{"activation": "swiglu", "norm": "rmsnorm", "schedule": "wsd", "dataset": "wikipedia_en"}
Each number is 128 + 24 x the weight over its row's rms, rounded and kept within 0 to 255. Layers, rows and columns count from 0. The size above them is the row's rms in percent of the matrix's.

# layer 5 MLP down (transposed), 704x256, rms 0.0584, rows 399-416, columns 128-255
size [103 104 104  98 100  99 103  94 101  96 101  98 101 101 101  95 101 100]
[[122 138 163 143 176 106 129 125 137  70 144 107 118 133 150 134 109 124 130 146 134 134 134 139 176 152 116 180 140 153 135 183 125 129 110 149 121 119 108  87 128 140 146 137 208 138 124 169 128  86 153 122 134 131 132 170 113 120  85 166 116 151 135 152 109 125 155 101  90 167 115 135 153 103  97 104 153 117 102 130 127 103  96 137 155  89 139 152 170 122 157 140 117 146 160 103 140 106  96 124 106 140 129 120 141 113  80 168 134 128 100 119 113 155 143  94 114 150 133  91 109 118  82  98 133 130 145 107]
 [156 121 147 125 133  78 125 120 131 105 118 125 155 149 152 160 101 156 124 130 186 120 151 163 154 122 156 114 138 132 144 106 134  85 123  80 156 150 126 108 171 105 156 139 123  81 147 125 132 137 109  99 111 112 133 104  76 156 121 138 107 117 144 132 136 100 141 142 160 144 168  62 188 142 154 111 123 103 114 107 156 134  41 122 134 127 129 117 109 125 111 125 126 113 126 111 161 142 127 153 100 167 156 101 100 139 122 121 162 146 131  79 121 179 152 145 132 122 108 103  99 161  91 111 122 129 150 129]
 [144 125 121 175 130 154 124 174 154  82 141 144 134  90  97 179 125 130 137 155 172 124 142 127 138 168 100 137 157 171 144 103 177 132 149 144 174 133 112 162 141 123 127  99 146 115 167 114 112  76 124 118 114 123 160 105 145  95 142 156 132 108 139 103 113 133 157 121 114 125 136  87 148 150 108 130 143 160 138  88 133 103 128 103  93 138 107 133 155 139 146 155 104 159 136 134 143 143 133 143 115 122 123  94 146 140 117 131 151 128 149 139  93 147 145 160 141 117  96 111 138 103 118 124 123 132 154 106]
 [108 157 150 173 143 161 112 158 121  87 153 130 142  96 165 148  94 126 171 116 124 111 103 147   0 142 137 128 104 147 115 125 128 148 151 136 135 155 122 239 113 120 150 145 162 112 137 142 124 132 115 136 134 130 194 144 122 103 115 139 120 134 124 115 115 137 139 127 115 144 131 129 107  98 162 122  99 118 104 118 118 141 104 137 138 133  93  99 134 125 140  94 134 149 126 151 139 116 105 113 119 142 170 138 157 128 118 159 139 118  91 108 125 132 112 157 112 125 122 150 153 114 128  96 158 129 135  82]
 [132 145 103 155 131 139 109 135 129 116 133 111 137 123 126 122 128 124 107 142 155 123 132  89   0 172 120 126 115 140 103 126 120 139 127 120  99 112 129 255 127 136  97 132 132 148 104 131 121 128 107 134 144 133 147 135 101 142 135 132 145 146 120 118 164 153 128 122 144 137 122 158 111 100 163 113 163 122 123 131 162 129 120 129 136 124 109 135 140 116 149 130  81 129 114 145 124 169 118 158 133 140 122 161 123 105 135 131 128 140 126 112 106 138 110 130 150 130 105 158 132 132 152 145 121 146 132 112]
 [105 127 147 120 136 120  95 135 142 117 136 157 171 170 131 120 167 124 130 139 115 151 138 103 143  86  75 127 117 122 127 128 126 104 137  96 127 121  97 102 119 149 123 170 124 142 140 151 133 160 122  81 181 104  88 183 163 162 116 121 116 172  87 124 166 134 135 167 146 121 166 127 105 111 116 143 103 112 110 132 151 149 148 113 148 122 134  86 110 148 156 125 128 114 152 151 129  97 175 179 114 139  86 134 124 105 133 131 113 159 142  80 118 150 132 102 159 122 140 121 166 142 121  86 151 144 112 141]
 [124 119 134 152 181 119 144 142 131  96 143 163 169 130 123 115 152 138 123 151 178 122 103 115 106 184 155 111  92 131 127 146 107 159 116 148 140  92 115  98 106 143 109 137 173 119  87 136 160 125  92 142 151 118 108  95 169 116 122 134  87 113 166 121 114 108 178  98 163  97 127 167 104 149 125 113 110 117  81  78 123 149 113 162 151 102 121 142 139 144 118 171 136 113  92 145  86 166 139 116 102 152 140 124 163 147 103 102 138 164 171 129  80 109 112 157  95 114 153 132 117 112 150 158 100 146 169 171]
 [124 122 157 155 115 146 102 139 127 141  98 153 111 139 112 115  86 129 154 157 113 133 150 131 126  86 107  96 143 115 152 135 135 150 108 132 117 125  74  99 127  97 157 123 138 133 196  99 134 150 118 146  97 112 128 145 140 146 127 162 131 120 107 123 125 115 132 130 127 136 120 162 122 112 149 125 119  64 117 152 141 105 153 133 137 144 141 109 121  63 146 146 127  94 124 141 173 151 137 113 120 131 128 135 141 115 150 128 179 150 131  83 144 122 161  96 152 101 171 140 127 156 185 125 108 147 113 130]
 [151 145 129 166 131 113 164 152 142 133 149 118 127 131 160 146 102 117 118 137 151 141 144 111  24 173  99 154  92  98 165 140 127 112 111 101 139 129  87 178 136 103  95 148 121 161 161 101 172 150 131 137 130 135 142 124 147 154 112 113  76 108 136 157 134 125 166 119  82 118 141 148  84  88 119 148 146 102 121 145 150 122 114 142 121  76 176 133 127  86 176 115 138 102 118 131 130 124 111  82 112 136 121 136 137 149 144  74 103 161 126  94 100 154 122 110 116 119 159 125 116 124 100 105 140  89 127 150]
 [110 135 133 127 143 140 149 118 119  99 118 144 189 114 176 157 160 147 107 106 138 119  89 141 149 140 151 135  97 162  97 128 103 160 109  80 148 115 141 117 144 142 155 100  73 117 100 143 117 129 138 105 165 180 155 165 170 122 127 156  99 112 114 139 125 156 174 100 151 132 143 122 152 156 124 120 167  97 108 118 115 125  85 150 108 103 136 140 164 138 118 113 119 150 105 111 130 121 148 140 157 145  91 119 169 144 125 166 140 143 115 140 150 130 108 134 142 143 171 112 146 121 116 134 118 142 137 131]
 [149 158  87 154 133 132 145 179 148 115 163  92 110 118 183 132  90 126 124 128 120 120 175 155 192 104 173 107 142 151 141 178 142 155  97 107 162 165 134 129 138 123  96 128 125 152 176 113 147 115 126 114 151 146 144  88 170 148 121 150 166 143 128 126 133  83 178 151 137 115 133 133 158 166 123  99 102 146 168 110 138 115 141 167 118 123 167 133 129  77 167 111 154 121 106 113 133  94 155 108 123 135 123 147 129 126 131 102 180 129 126 152 123 117 108 144 124 196 144 126 127 104 139 116 160 127 130 140]
 [154 101 161 131 151 116 116 100 124 114 140  99 128  87 126 157 136 131 109 137 124 137 113  84 102 126  96 101 123 127 151 134 123 117 121 151 127  98  94 108 127 135 128 138 155 148 114 169 164 119 150 147 170 134 144 117  77 133 126 151  95 161 134 113 113 136 170 107 121 104 141 132 126 128 128 137 118 175  99 118 135 141 182 129 143 125 114 134 133 132 168 122 125 124 132 134 134 167 129 148 108 146 145 158 113 114 111 129  94 158 110 104 110 134  88 130 130 134 151 142 109 150 120 120 106 119 164 146]
 [142 140 166 131 117 152  88 143 106 153 150 132 156 177 149 119 127 142 140 124  91 123 121  97  99 156  95 146 171 152  80 108 120 140 151 104 121  82 106 152 101 104 114  97 107 161  74 139 115 113 112 149 138 139 131 112 133 174 152 136 125 149 126 163 127 172 117 111 113 100 134 120  90 157 112 160 123 173 130 118 148 166 115 111 141 147 140 129 110 155 137 129 140 106 142 119 124 150 134 111 116 134 136 111 143 147 158 166  85 150 103  91 148 107 142 121 126 162 137 147 130  95 166 135 129  85 140 135]
 [115 134 101 126 139 136 148 145 157 132 146  99 116 143  64 110 122 193  87 113 111 117 118 121 119 121 110  93  94 166 160 146 129 128  71 161 130 166 162 139 132 143 152 132 136 158 130 126 135 125 163 145  87 114 136 129 119  98  86 107 141 147 121 129 103 118 157 110 113 120 170  81 142 106 167 146 140 169 152 113  93 101 125 149 104 119 102 162 200 120 117 143 126 111 148 105 166 137 109 117 144 144 131 138 181 106 131 168 109 160 155 181 139 120 134 208 155 104 153 128 110  93 123  75 135 131 145 160]
 [143  79 122 173 158 135 147 138 154 189 130 119 159 121 160 162 122 141 128 136 197 120 108 197  80 166 142 140 112 133 151 114 119  85  87 132 136 108 110 195 141 128 133 132  97 130 148 151 145 131 151 145 138 126 150 121  85 146 149  63  86 131 173 140 143 138 117 104 111 147 168 153 148  96 146  93 100 145 167 115 125 148 116 121 102 138 142  97 175 101 126 131 148 101  96 132 134 130 146 114 126 124 132 128 136 115 167 154 157 146  95  85 139 141 139 155 109 138 159 135 116 129 105 129 112  77 148 147]
 [119 131 108 170 118 133 130 121 129 125 113 153 140 185 131 171  84  91 128 110 124 145 125  99   0 154  55 110 119 116 121  98 135 131 138 125  99 159 135 177 127 131  94 133 198 125 132 140 105 144 111 139  89 164 107 115 127 132 132 104 122 121 133 114 148 118 122 152 151 135 138 130 101 147 136 133 137 139 151 152 138 155 103 145 123 189 156 123 147 161 118 122 127 113 112 113 167 120 106 163 127 137 147 132 127 142 118 173 101 140 132 102 112 120  92 110 100 112 134 131 129 133 157 144 110  91 119 125]
 [146 111 145 144  63 135 176 125 112 109 137 161  79 105 174 134 123 132 136 122 120 138 107 129  79 150 159 137  98  97 135 204  90 170 121 115 153 123 129 103  90 138 142 120 149 129  95 116 166 126  96 101 133 118 173  91 183 127  84 101 104 137 143  93  93 169 121 138 161 105  97 116 159  98 149 114 121 130 155 112 148  80 117 141 145 139 146 154 131 152 150 138 151 118 116 119 108 150 124 123 115 168 110 132 141 141 122 146 136 103 108 118 133 144 133 128 140 154 132 152 113 113 137  94 121 106 110 103]
 [ 71 113 143 144 157 132  84 134 103 118 125 124  88 173  79 127 143 112 109 148 143 107 115 142 124  78  88 132 146 154 143 141 112 155 134 147 131 119 150 128  80 151 132 156 141 147 175 139 128 139 116 164 146 123 152 155 138 103  91 146 114 120  61 113 142 144 133 120 124 110  76 179 145 146 172 113 106 113 143 115 148 114 119 142 118 110 107 124 140 156 128  90 145 142 116 133 104 102  83 108 133 119 109 133 103 101 105 118 151 176 170 130 104 112  92 115 150  88 146 123 124 121  96  90 153 105 102 151]]
# layer 5 MLP gate, 704x256, rms 0.0644, rows 400-417, columns 128-255
size [110 107  97 106  94 103  96 112  94 101  96 103  96 102  87 100  98 113]
[[ 93  82 157 102 133 120 110 126 137 136 113 128 146 109 143 134 143 129 128 132 142 179 125 100 134 176 113 154 140  57 151 102 148 104 139 116 156 171 125 103 137 157 115  97 156 126 137  99 128 126 156 131  94 152  67 108 110 148 170 108 139 131  70 121  98  83 110 134 167 122  84 141 162 144 121 149 127  61 143 131 121 125 135 119 118 135 128 119 141 146 151 138 142 124 161 128 173 126 127 165 161 133 143 117 146 172  83 115 136 116 132  97  89 132 159 125 134 144 122 144 143 137 129 139 143 139  86 137]
 [119  78 130  68 151 101 110 150 100 127 167 155 126 124 125 120  90 154  89 126 163 113 106 120 148 127 133 109  97 167  52 125 142 135 117 103 165 134 119 124 127 132  91 116 124 119 147 152 115 161  98 185 124 157 145 130 138 145 119 140  98 103 103 108 103 176  99 116 146 169 143 122 120 154 105 154 134 135 145 140 131 124 151 133 119  82 144 152  72 140 121 129 157 143  87 156 170 106 182 145 114 157 127 129 186 141 136 142 112 134 105 130 105 134 105 113 140  85 151  91 144 101 129  95 109 160 109  82]
 [138 116 127 117 143 175 115 160 124 111 103 164 169 163 130  99 115 131 108  88 188  92 110 118 131 166 101 162 109 186 170 132 113 135  36 112 160 104 156 128 111 136 139 140 162 103 169 124 146 147 165 118 131 134 120 145 136 144 159 144 137 163  90 119 130 123 133 154 137 115  94 125 130 136 124 105 153  85 128 127 144 147 117 131 164 114 117 111 100  93 130  97 133 133 116 112 100 145 104 127 126 168 183 111 152 124 149 130 101 135 132 149 143 133 122 130 114 165 161 131 132  94 112 124 121 132 161 103]
 [ 90 113 160 129 173 120 110 137 132 168 155  92 122 172 139  96 124  98 151 102 152 129 119 103 129 116 117 117 103 170 144 154 107  77  71 159 146 107 121 109 112 100 119 137  76 145 119 111 155 120 172  82 115 112 134 147 119 163 133 140  89 147 158  88  66 137 147 175  95 123 129 166 144 131 153 112 150 147 126 136 168 107 125  96 124 119 113 143  75  95 169 142  96 124 156 131 128 138 155 130  96 147 143 142  93 140  86 161  96 199 118 143 152 133 121 104 127 100 154 121 144 149 137 115 124 109 128  98]
 [136 144 145 122 101 111  92 115 107 158 156 137 146 147 132 130 143 147 128 158 135 109  81 163 141 116 126 111 144 121 127 105  98 136 131 132 179 105  80 131  91 121 134  80 135 143 155 132 135 144 115 119 163 115 136 132 116 117  81 184 130  95 129 142 105 158  94 131 145 148  99 137 132 128 132 167 105 125 141 136 134 130  76 142 130 127 185 135 110 138  79 152 155 153 158 123 167 127 112 126 160 135 136 150 124  97 179 105 159 110 129 158 187 171 167 135 142  65 157  98 141 146 139 136 169  89 155 148]
 [115  96 144  90 149 103 114 125 127 148 189 139 167 118  78 115 140 153 124 114 155 130 131 130 131 130 115 111 131 122  80 107 176 111 157 106 162 133 115 115 125 138  99  78 104 103 112 191 121 165 103 189 181 150 142 119 148 127 126 133 133 141  97 115 161 157 114 126 148 184 150 110 159  96 146 155 161 137 115 149 112 131  74 136 109 113 138 130  93 148 142 142  97  97 110 131 132 170 115 116 132 133 145 134 166 116 148 126 108 135 143 112 108 122 111 133 143 143 122  88 171 109 131  99 141 134 115 151]
 [107 140 147 100 155 122 124 159 120 210 135 124  90 141 162 143 127 107 109 136 153 158 120  90 154 124  98 141 135 141 153 107 172 131 129 162 128  91 125 119 125 174 103 123 139 145 105 138  99 124 155 162  86 150 133 142 172  94 165 133 132 115 141 129 124 131 115 163 143 135 122 132 129 109 115 127 130 126 120 147 149 138 115 135 177 166 107 161 111  78 171 139 128 117 137 136 113 187 173 166 136 147 153 118 141 110 134 117 120  94 155 124 118 141 118  89 115  98 166 145 132 149 113 156 136 153 150  74]
 [102 178 133 132 109 115  90 157 121 120 115 126 118  95 124 143 130 113 119 132 133 106 121  88 154 162 130 133  88 126 123  83 108 151 123 140 103 104 126  69 131 152 138  87 148 120 135 101  79 128 106 142 120 111 129 128 146  84 125  84  93 129 106 146 107 131 119 121 143 128  55 160 145 165 127 137 143 115 134 128 169 123 152 103 160 146 161 138 124 101 114 130 131 100 119 149 144 109 160 167 158  78 142 123 117 124 123 160 133 147 137 113 160 132 178  93 148 119 133 125 150 113 145 149 140 109 149 173]
 [122  97 189  80 102 121 114 166 147 130 174 130 126 134 161 113 117 128 133 137 147  97 142 176 137 186  92 152 155 143 150 127 160 106 142  94 122 129 125  62 102 126 138 111 124 118 137 118 140 101 134 135 139 116 124 154  79 141 160 125  88 121  96  63 127 130 145 144 114 147 112 156 167 172 163 128  88 141 146 130 133 119 104 132 112 191 101 140 106  92 148 107 151 137  96 127 119 128 143 149 123 126 158 130 116 143 144 154 152  93 149 137 149 111 138 122 156 127 139 117 123 136 103 148 112 142 170  95]
 [ 99 134 143 150 148 157  81 158 154 131 113 149 142 109 140 159 125 158 160 115 135  79 116 111 153 136 149 117 152 105 153  92 126 157 115 162 147  85 149 126 161 184 100 131 129 148 171 139 120 118  96 109  83 153 129 153 165 120 135 163 114 157 132 158 134 112 132 123 119 122 165 129 160 148 142 142 133 138 157 140 144 124 108 104 187 126 138 135 138 103 162 155 160 128 105 140 132 145 159 127 134 115 167 151 152  94 150 162 166 132 136 124 107 125 153 113 116 113 148 123 121  57 126  99 126 116 132 129]
 [139 116 102 103 134 132 166 173 155  97  86 151  87 166 150 126 103 115 147 134 148 140 121 116 135 157 127 120 139 137 117  98 139 117  99 138 156 133 176 152 120 131 134 139 118 141 155 163 127 149 123 151 166 138 130 147 120 125 127 128 106 206 133 114 125  92 123 158 107 157 137 119 130 121 126 183 121 147 146 153 133 113 145  85 113  63 173 116 105  85 176 157 141 121 133 126 133 163 145 143 103 150 168 142 178  98 166 100 134 147  99 139 143 117  95  92 157 103 104 109 123 118 140 116 125 106 135 158]
 [148 136 122 102 157 119 133 129 143 133 141 127 132  83 123  63 153 115 155 137 128 128 141 137 156 139  94 156 167 122 135 141 139 140 142 148  88 138 103 105 113 136 103 105 133 127 116 119 120 137 164 113 123 121 100 129 105 127 123 117 150 100 146 124 123 133 116 174 136 153 102 196 163 104 152 109  97 138 166 128 175 146  96 136 154 164 179 133 146  94  90 157 151 159 108  97 161 119 159 161 144 112 125 137 134 114 160 130 109  74 156 123 136  98 120 129 107 164 161 111 126 146 139 139 153 173 162 127]
 [140 126 134  98 111 132 121 154 115 135 132 103 142 156 129 114 168 132 152  84  88 141 103 105 135  98 151 114 150 157 123 143 128 145  93 137 147 160 148 113 160  96 140  96 119  99 131 148 120 156 147 114 167 117 108  83 124 124 106 109  83 128 114 141 112 167 109 135 152 181 150 125 140 145 119 126 104 124 147 194 140 133  84  72  96 129 123 131 110  89 111 156 109 127 131 132  86 171 144 137 122 157 150 147 108  96 132 156 143  93 121 160 126  97 149 193 148 150 118 157 106 109 133 126 136 132 121 149]
 [132 138 111 126  94 120 125 123 106 169 132 135 121 119 160 124 181 131 126 174 106 163 156 107 162 147 123 132 141 101 173  71 133 178 138 136  98 144 111  95 104 134 137 103 144 146 110  94 131 124  87 124  93 157 126 170 150  76 155 129 139 119 127 147 122 132 116 128 120 177 128 124 113 109 140 125 150  79 147 114 117 122 155 137 180 150 159 110 163 157 159  94 143 138 101 147 140 149 127 159 117 114 106 139 115 115  83 166 141 130 131  74 114 125 182 121 120 107 119 122 105 140 108 140 133 133  96 133]
 [101  68 178  90 118 150 139 130 146 108 148  85 156 122 142 108 133 135 150 163 159 134 113 125 144 135 146 146 107 147 141 132 159 140  72 105 159 121 147  93 107 113 117 118 105 119 174 118 166 118 126 132 150 158  96 137 132 133 134 139 122  97 124 153 118 191 128 168 110 140 153 121 146 108 145  86 145 164 111 103 129  97 124 125 134 144  96 138 129 103 121 157 128 137 141 115 147 119 106  99 102 173 156 120 128 109 107 160 147 153 153 150 119 146 100 151 144 152 163  94 137 126 112  98 144 143 118  84]
 [143 138 178  95  98 131 126 164 141 128 156 139 144 129 153  98 178 124 138 167 200 129 145 134 131 136 102 144 114 132 135 123 150  94 115 121 169 130 107 115  93 127  79 147  98 136 120 136 145 139 108 112 132 190 132 141 121  98  91 181 140  80  77 101 158 129 125 162 165 119 130 118 124 117 176 130 133 137 146 155 125 130 119 110 136 105 119 124  92 125 169 120 120 105 110 155 126 148 171 153 137 188 145  87 172 101 127 116  70 161 161 136  88  76 104 151 132 138  94 117 130 118 141 122  59 140 171 163]
 [147 140 114 103 110 130 147 130 126 115 100 148 120 149 130 148 155 130 107 128 158 164 131  97 117 137 180 126 114 122 141 122 145 120 135 114 149  98 123 129  99 103 130 117 121 139 140 113 120 157 140 127 167  84 106 174 146  96 138 173 105  80 110 149 133 145 106 104 131 149 114 133 165 151 106 149 143 132 104 139 141 178 145 152 117 120 150 147 133 149 138 129  99 163  92 129  97 161 154 178 132 144 141 135 141 156 114 130 128 115 127 125 126 136 124  92  67 161 102 128 139  83 132 149  95  96 140 164]
 [ 86 122 133 114 145 119 128 126 119 109 127 106 149  79 129 108 147 166 109 155 146 132 164 105 140 175 169 111 103 129 147 157 109 176  73 155 107 135 151 112 136 195 128 131 113 114 115  92 184 136 138 127 104  96 100 117 124 127 153 143 144 115 133 131 118 132 164 146 147 138 133 145 117 135 136 121 130 140 163 129 173  98 108 140 154 126 115 136 139 121 135 158 136 179 154 133 146 114 152 153 145 144 164 138  96 133 134 120 142 100 117  79 169 146 139 101 116 122 122 135 110 135 105 106 129 171 150 123]]
# layer 5 MLP up, 704x256, rms 0.0607, rows 400-417, columns 128-255
size [105 103 100 109  98 105  90 100  94 101  98 101 100 102  92 102  98 107]
[[137  95 163 114  97  90 120 136 101 146 150 144 192 117 103 151 127 154 117 140  95 117 101 145 139 135 183 130 136 128 143 151 133 101  99 127  72  87 118 104 147 121 124 115 120 122 132 125 136 114  70 111 155 137 166 104 130 149 130 133  96 106 174 128  67 156 124 129 137 136 123 101  92 114 130 146 152 142 138 127 143 138 175 130 153 109 159 112 153 108 167 109 136 126 105 166 103 141 119  96 181  92 111 143 131  99  99 162 127 124 142 111 111 110 145 158 119  87 133 158 127 163  74 127  84 139 114 112]
 [138 109 111 116 134 113 146 114 125 116 190  74 130 144  79 144 134 132 142 125  89 121 113 100 137 105 172  89 104 126 126 187 144 126 124 124 138  89 122 151 123 159 140 153 132 130 127  97 173  79 108 131 157  91  61  69  99 118 141 103 119 128 126 159 153 117  94 125 124 140  91 104 116 144 118  97 103 120 164 165 154 158 164  94 138 130  98 140 138 113 125 137 129 147 105 135 101 104 124 111 103 149 158 100 146 145 110 125 141 121 140 117 104 126 123 164 149 106 145 141  89 113 136 112  90 113 136 152]
 [126 125 115 159  93 124 115 160  94  68 115 154 156 148 128 131 138 111 105 107 155 140 134 106 143 175 117 138  79 151 117 106 148  83  67 122 162 114 138 161  89  83 122 124 137 129 184 145 139 138 102 141 142 146 168 123 136  96 155 160  94 106 116 101 120 128 117 138 120 132 145 107 131 144 128 142 130 162 101 110 150 119 123 129 127 116  89 147 105 134 176 103 167 163 150 157 163 154 129 107 141 110 190  97 170 117  96 143  94 148  74 148 130 112  73 166 117 110 115 176 140 103 101 113 125  98 159  90]
 [125 136 152 124 166 113 131 148  97 106 151 136 125  74 114  97  98 107 159 118 175 153  98 149 126 129 121 126 135 141 144 129  95 105  95 162 120 106  84 119  78 113 100 137  43 131 138 118 131  84 138 126 127 111 147 127 112 155  79 161 131  56 119 130 126 164 136 137 103 142 145 126 154 132 123 155 152 155 123 150 128 140 106  81 108 144 144 131 119 119 112 153  93 136 170 128 159 146 109 102 114 137 124 175 130 133 119 124 149 120 112 150 149 145  80 135 142  75 156 115  98 109 146 138 143 130 160 122]
 [ 70  85 109 151 164 134 117 146 126 117 158 147 116 122  98 116 115 127 139 118 128 135  77  97 111 148 100 116 172 181 130 127 105 132 161 148 118 127 125 135 156 127  97 115 121 135 104 120 133 139 152 130 144 114 135 189 110 169 145 143 125 112 100 106 146 155  77 159  77 118  90 138 113 128  83 169 143 109  91  97 117 141 102 156 118 122 128 120 178 127 151 167  82 120 134 109 140 108  98 116 128 142 128 132 110 141 112 115 157 130 167 147 135 119  71 134 153 135 104  96 117 129 144 139 151 111 118 140]
 [ 84 165  82 161 130 142 142 106 142  82 125 140 125 126 111  58 163 102 100 138 119 133 101 151 113 104 104 128 155 195 156  94 146 143 173 121 127 102 144 126  96 122  88 170 125 132 127 134 114 107  85 106 125 129 146 130 147 119  99  98 117 115 144 149 160 142 130 130 122 130 178 184 104  85 159 121 156 150 177 168 179 110 121 131 140 138 131 124 109 112 156 109 116 164 155 147 135 131 136 132 166  75 115 104 108 122 136 160 132 127 130  77 159 152 144 137 114  99 135 170 143 130  82 131 145 126 123  88]
 [113 106 153 111 137 153 120 121 137  86 107 151 151 142 123 137  66 148 129 104 118 104 125 168 113 128 132 166 133 143 142 138 159 145 109 106  91 124 129 146 122  94 158 136 106 158 144 127 131 130 112  92  99  88 150 110 118 140 105 133 121 142  81 128  96 117  87  97 142 124 128 152 100 155 120 143 144  90  78 104 115  97 164 113 135 117 150 116 127 139 118 126 121 126 126 140 176 107 148 141 103  93  91 132 101  95  88 133 156 164 132 141 173 118 159 152 132 100 128 132 152  74 157 110  97 107 124 120]
 [ 94 139 155  76 107 122 140 168 166 116 108 124 122 125 151 145 131  95 112 125 107 117 158 130 152 155 122 144 127 147 159 117 156 173 132 123 158 145  92 139 105 117 101 106 133 132 125 140 166 132 134 122  83 109 133 113 157 157 152 149 109 132 110 138 147 101 137 119 124 160 130 139  92 151  88 121 107 105 133 161 118 122 109 152 127 176 159 117 167 141 141 142 165 151 135 139 105 106 114 134 145 105 134 105 125 135 159 109 145  85 159 105 127 130 141 152 117 158 134  83 144 120  89  99 126 147 130 134]
 [117 150 101 145 127  88  98 177 139 118 147 130 137 154 147  87 163 103 115 133 144 100 144 154 108 121 163 135 146 143 140 156  92 141 132  71 105 133 128 115 130 116 155  95 102 116 143 113 160 143 157 117 140 112 141 184 119 139  91 137 105 161 124  96 109 180 124  90 174  91 129 149 146 144 116 164 117 161 115 138 127 124 138 117  97 120  95 108 128 104 134 119 105 111 127 113 124 175 160  85 133  85 156 136 127 102  99 160 102 133  90 132 124 181 161 132 126 143 151 140 108 133 134 157 128 156 146  90]
 [ 97 153 146  89 103 135 118 120 124  95 128 168 135 136  94 144 151  94  96 127 163 123 155 159 123 126 138 129 132 132 118 118 134  93 144 150 110  99 109 123 111  99 102 114 123 167 205 129 164 115 130 112 172 139 159 144 134 136 127 144  98 110 125 120 104 127 116 117  90 117 193 141 130 150 115 138 102 104 134 163 140 112 102 165 102 142 133 115 114 144 173 123 138 131 118 135 104 184 124  79  94 110 106 104  83 163 127 155 119 115 182 128 164 103 138 148 189 117 141  84 176 120  92 139 124  82 111 106]
 [117 102 114 153 142 130 139 156 125 142 137 142 152 125 140 132 163 115 161 165 122 115 122 114 128  87 155 132 137 117 131 114 113  92 190 143 114 131  83 111 148 131  93 142 186 159 118 148  63 146 102 128 152 119 165 140 130 141 138 102 168 137 128 134 172 125 122 126 148 180 116 159 169 119 148 142 134 112 150 113 126 150 127 166 120 154 108 131 101 109 132 131 157 160 147 128 129 140 126 150 138 144  48 137 141 122 142 146 118 147 147 133 134 117 136 130 115  98 149  59 118 161  93 152 106 104 107 111]
 [ 97 118 117 112 142 137 121 169 107 128  97 126 131 152 159 181 110 135  84 122 126 128  88  97 104 159 129 136 107 148 149 129  83 154 148 101 136  77 145 119 113 136 124 161 156 166 146 144 105 118 101 156 147 139 171 147 140  64 119 126 150  87  93 154 120 116 133 139 126 135 106 108 106 153 126 141 126  87 100 160 129 131 151 109 112 132 118 153 124 122 129 136 117 106 169 152 102 116 143 126 168 131 125 128  98 123 134 150 127 107  95 104 130 144 177  94 162 163 102 121 111 112 142 149 102 104 150 165]
 [138 107 115 107 170 124 168 137 142 149 139 141 104 121 147 150 146 167 114 115 102 126 105 143 112 135 106  99 117  90 133 118 142 134 139 185 117 108  81 132 163 123 134 173 116 166  90 136 111 123 106 102 153 117 184 134  69 124 113  85 113 165 144 134 165  90 108 128 141 145 151 139 104 125 116 120 137 100 166 154 139 140 109 117 119 165 143 138 123 112 112 165 125 100 127 151 112 168 173 136 119 125 111 124 132  98 155 115 115 127  94 113  92 110 152 187 108 140 105 169 144 135  88 157 124 146 105 121]
 [162  98 144  80  54 114 144 101 136 180 142 124 145 124  96 130 148 160  82 138  88 121 146 143 123 119 111 153 150 100 103  93  86 127 144  89 159 157  67 103 103 134 133 111 140 135 144 126 158 115 119 140 134 172 158 152 107 127 125  95 147 128 143 115 113  93 107 160 166 135 140 142 138  96 105 127 109 128 120 142 117 173 120 185 147 154 157 134 118 158 122 104 120 147 128 123 148 161  84 133 116 148 112 155  86 139  91 109 172 125 140 104 132 129 157 160 130 120 104 142  99 199 127  85 110  86 119 154]
 [150 129 144  96 112 133 166 125 152 150 143  68 124 141  97 135 125 116 143 111 144 150 131 171 122 136 100 173 141 161 159 151 121 149  93 118 137 112 134 119 118 117  84 138 124 121 158  55 167 142 137 152 112 129 135 121  92 158 143 107 192 145 142 122 135 119 116 106  94 107 160 109 107 124 123 142 167 127 155 113  99 147  99 125 108 158 141  91  97 126 125 110 129 101 143 129 149 173 113 115 107 149 160 102 115 109 126 158 134 106 138  90 178 141  95 123 159 132 129 167  86 121 130 123 133 146 131 108]
 [112 155 121 105 116 129 114 115 121 122 157 179 148 138 113 102 133 105 155 119 153 160  69 138 100 101 124 113  98 130 119 137 124 132 138 132 148 102 133 106  98 145 110 147 111 117  94  82 112 100 126 153 105 134 122 130 136 135 113 157 144 143 139  88 106  97 137 193 196 103 137 148 108 157 114 120 148 158 146 161 123 123 122 130 147  97 127 119  87  74 138 117 136 129 135 169 104 150 133 180 126 103 128 113 102 165 160 170 167 150 105  77 143 116 130 170 157  86 125 149 135  94 132 132 149 100 102 155]
 [118 110 163 113 103 136 113 133 148 138 124 104 112 133 138 159 120 147 135 188 133 100 124 144 146 166 137 138 118  95 146 130 150 172  75 114 140 134 114 116 140  86 126 125 105 125  71 157 131 126 138 139  97 123 107  50 119 136 161 153 160  88 169  80 114 115  79 116 151 115  81 126 114 100 116 140 141 164 107 142 126 145  82 159 104 157 164 119 138 105  98 113 107 119 103 136 119 145 100 104 129 118 131 160 126 151 101 159 114 162 118 113 120 120 170 123  71 108 123 162 174 145 162 114 100 135 138  96]
 [114 140  93 139  80 181 102 135 127 143 111  83  97 145 134 124 165 106 130 116 144 116 148 109 132 162 143 147 161 123 178 140 141 137 105 110 155 136 131 100 132 119 134 127 114 118 147 137 106 112  96 121 122 135  66 151 108 187 100 129 110 123 133 139 133 112 167 139 106 114 174 101 160 155 145 102 124  87 126 106 146 146 159  80 116 100 128 125 110 156 181 120  76 161 152  94 147 176 118 167 114 130 135 145 109 145  78 107 121 125 114 126 114 164 110 123 108 156 109 117 118 148 106 191 176 107 133 141]]